{
  "n_layer": 16,
  "d_model": 128,
  "d_mlp": 512,
  "vocab_size": 2009,
  "norm": "rmsnorm",
  "norm_eps": 1e-06,
  "extras": ["local attention windows", "shifted keys", "gated attention", "capped logits"],
  "init_std_o": 0.0,
  "init_std_up": 0.0564,
  "lr": 0.0031,
  "beta1": 0.9,
  "weight_decay": 0.039
}
Each number is 128 + 32 x the weight over the matrix's rms, rounded and kept within 0 to 255. Layers, rows and columns count from 0. Numbers have three digits each.

# up: layer 11 MLP up, 512x128, rms 0.202, rows 252-262, columns 0-127
# down: layer 11 MLP down (transposed), 512x128, rms 0.224, rows 252-261, columns 0-127
up252:183085172195119204134133138130120085153123118155110135114145104151165126128173099174091111042143063110147111083104148174101137121185178119198091126055144171114082064044157113135118068155102111049184068096164156146084101080141110120123143127069060160124045154082134122112129142137074108095129058097214126183126106136112122115108140097146129157200053120162101192088169158144117079141129
down252:097159121145090149092159086121084147123113143124098101108132152092118191121089124163089109131138031108139173112142130193091158138107120124097111120126118106132187133098091134054119144116163147129139100128157165164162149181152083097158122138139145110126091190139176165080168150141180154205185160143124120140092141066118174124097133169112197173100107171136138127102111123152103136148121
up253:143121200132123083108119112149115087097123186163147103089130072126105153138155102058151198088131105145154185102086103202128118107123146130133120160157078135147158120050152102141170126138093123106075093177134172045114111111154190173215238178141136075176115128130101087128144155132157126135178058129211204120144132135156172160102095148102078158184091172156099126128156083193103101101043
down253:152154082180159122175074072112124173071145156081145155149095106109129082157154135146170084179125140095036131159139114119160154170148110091132159132119153120106051140164156120111131127094118147129157119102051133131079132113137097128128139096167178195174148120120135093181123111146132123107102128086101180114136182119171130124099149103136151124148111135081178136076083184130126129120075
up254:141105113172109124139080107102103167102150133080143069125102128161140148131123101180153096165139048110109040156129107162116073047174121155119135095069156086137164110145106116174110106103132135135137138079119134065194123046139128110180124142111054152197112116116105108084168127137093137054168185147122136122119170160141146122139075175148131148180129151143119113093164160185144105124112
down254:130129124125109128140141155099145110144196137116098150180139090144133100114148086141167100083108127166093149074213150131136140111147137074154169145144103154149098132156120135094055121130165119156139161162151094110069176191140134142117149150098128148113122163142138163132092151161168102159129093122130107137128153114156143095146166127069180074135102127126146077127088135137123116126133
up255:132123130139135136112133131135123138119109142114105134117115131143140131127124128135127117117123144107132137120130131115113117124127141117134127148114109126131122103117128130122126114112130113133144120125135121110130140117124125121129144122122116127144129139117132152117100147137128137128141132134125121142112129139116124124137137143133110126130122117129129125132127126125123121138131
down255:134119121130127131130132121130110125120129122120130125121139143130129131127131121148130121123140126138137137129125120109117134130135122138121137140128127113137127137119132127127125123124126131137118131113145130131116147130117129126124130140133116116127142127137125129135111131128121140116132117123120141123126129123129129143142131123127125118124128126136130130123134135125123136120124
up256:142090113156203179102143056152138158112123063107112170073101179110182095111118095075039093116152094087160143118129070136121116086118082078106066159139064075094059138154094117141204131165143117045138081093101136123149146109109091106168163175039187124180152133198155147142140115148153135136138143100147187133143133132122116115118165131165127145167084135091114125078174088142168120131132
down256:116105146168151099119145142115144179135127098121098151092148117049090204101137039183151153126177091109135118091128143140084157119109178152157137108164147151163127147163138125087127136113137193111162123150126152127081096128148056116139118049090129137119095089154083145134084173087107079163137121100125128129132074185160150095078153085094125137082083138149160133126108135135138136146129
up257:092176134149162127128113087108113121124068187145123129120103131110050080107126055117102155146149159118138163105126079109137080132087130138162100122117036177137110117145061150119162141117115143119145069142140088117101099083119202135100134114165064153115083132178116197163130141098162141139210135182161182146109116123112207130123087127187119095124148118150115065098120070103126080059076
down257:158096110091090089118156190154173109174103117134083139150116092116100109134105062102143182086126123164124130117204139123191102133089144143121136141183154108080161143155143126122088128149117135147123135129141148130141068143151105166099173128150162112131130142112123077144171154142111085107118113092168112119150149179145142000096151158129155147136106143147084077104132127125126087130166
up258:140158123181144087127164133162144127118101168099169123070111177128155180140041113080054065101161103122130087135110200187085106123147183067128085133088164095170109033131159093093115105126133160115062124125129056146106121094100080149110146100078129135114029100178089142105118194179123189164103150146190077143138109107053122097146024143139096121068152123105151144091148126144114092175188
down258:105124109138115057124103132107120116103128094099144114135129139150126074092154114181175127114142133135138100110070148134117075125149145154160161133107100148156177146096139124102090218083115159129119085137108141180154156202108149129149113086088132135105148124143151114178076135134175089132087180173140131089120157074168143140089137121094092143092126113185113142073091167152164125104028
up259:147109145166096122092184090156109142095101175113163129083091088149154078117138072082116167079127189129115132095108085118100129137142130111104122139111179110174102081071208088091156152175169134158123170095128137110220133122102118138068133121108126101119080160142105152136161103194144170100119150169176070157099115177170127126130091100058106086115144118096093196127107118136194136134096
down259:112104104158175089125138127101199169126156100144149148148135117073113131169179112121177107132156105176145150149091108069108147147147170120052174173148099170115155103147126172110116120142154095101120099113128107105110122090132165116126121148131142121109144166144102138075082166116124059100133100141151161142123091109139138142121107144105167134132103147174141142182099163126096120114089
up260:102048109152100052075066172144110143143154111105098091093106116142127118110107073070053180074091119097128140160129074112110080104073119133112160143125182121202148118102149135148152063126139101163195141120112161140188101147159140153137147104082114160097128110103114145081161124137145163048163087148150107160136246138177158091136098137164136114197146175118204106080141135169098091173104
down260:123148131164108134165148133088163182153135142111134104166136116111114143156089149170166144120123065131115066132162148121182087162074111116112129161140162146128126108160126092158132122114152140123071108141197076066125132128162074115132163045121144189103146140100157086110106133137157083155118208097122137141168095155099112064150170177121160053122101157126121089110137171172169114108132
up261:100211109189152086069154085153167170057099154100157144111157162117082104110039135118118096145135109108090115176120131136094116147114167045141118102105135098152103079097060108128158100108129131106063075094127075142119075122174169098096108126159141117143167122147094136078099070171094165110134183174157146114173119114063109155163169129135102125088164111154097113159091167126117055126142
down261:157143091136139099205163114098083108129104126131157099148117133073143138151114176091087146199071159142138169169111178134111073149128107107164134121153105099103183077129150143103149146192162135141082181153131131174171113158120201176156129127188140154121099151141151168142115090138117188153099166132145146133082138126168122170131106070137128137129104150116111166145148084100148118148133
up262:105139105170135100119123113183189098165051131112124054102067154103098089128150109178092120098118168117169119108056099080119097065090163140133070038121099063128109110117140095113160132107088029142141121081170156134076167105142106086140160085098100142200133095115123121131177157108148139096108172151097175174150142196174127179220166091129094143173058155119105117112137110175174134203094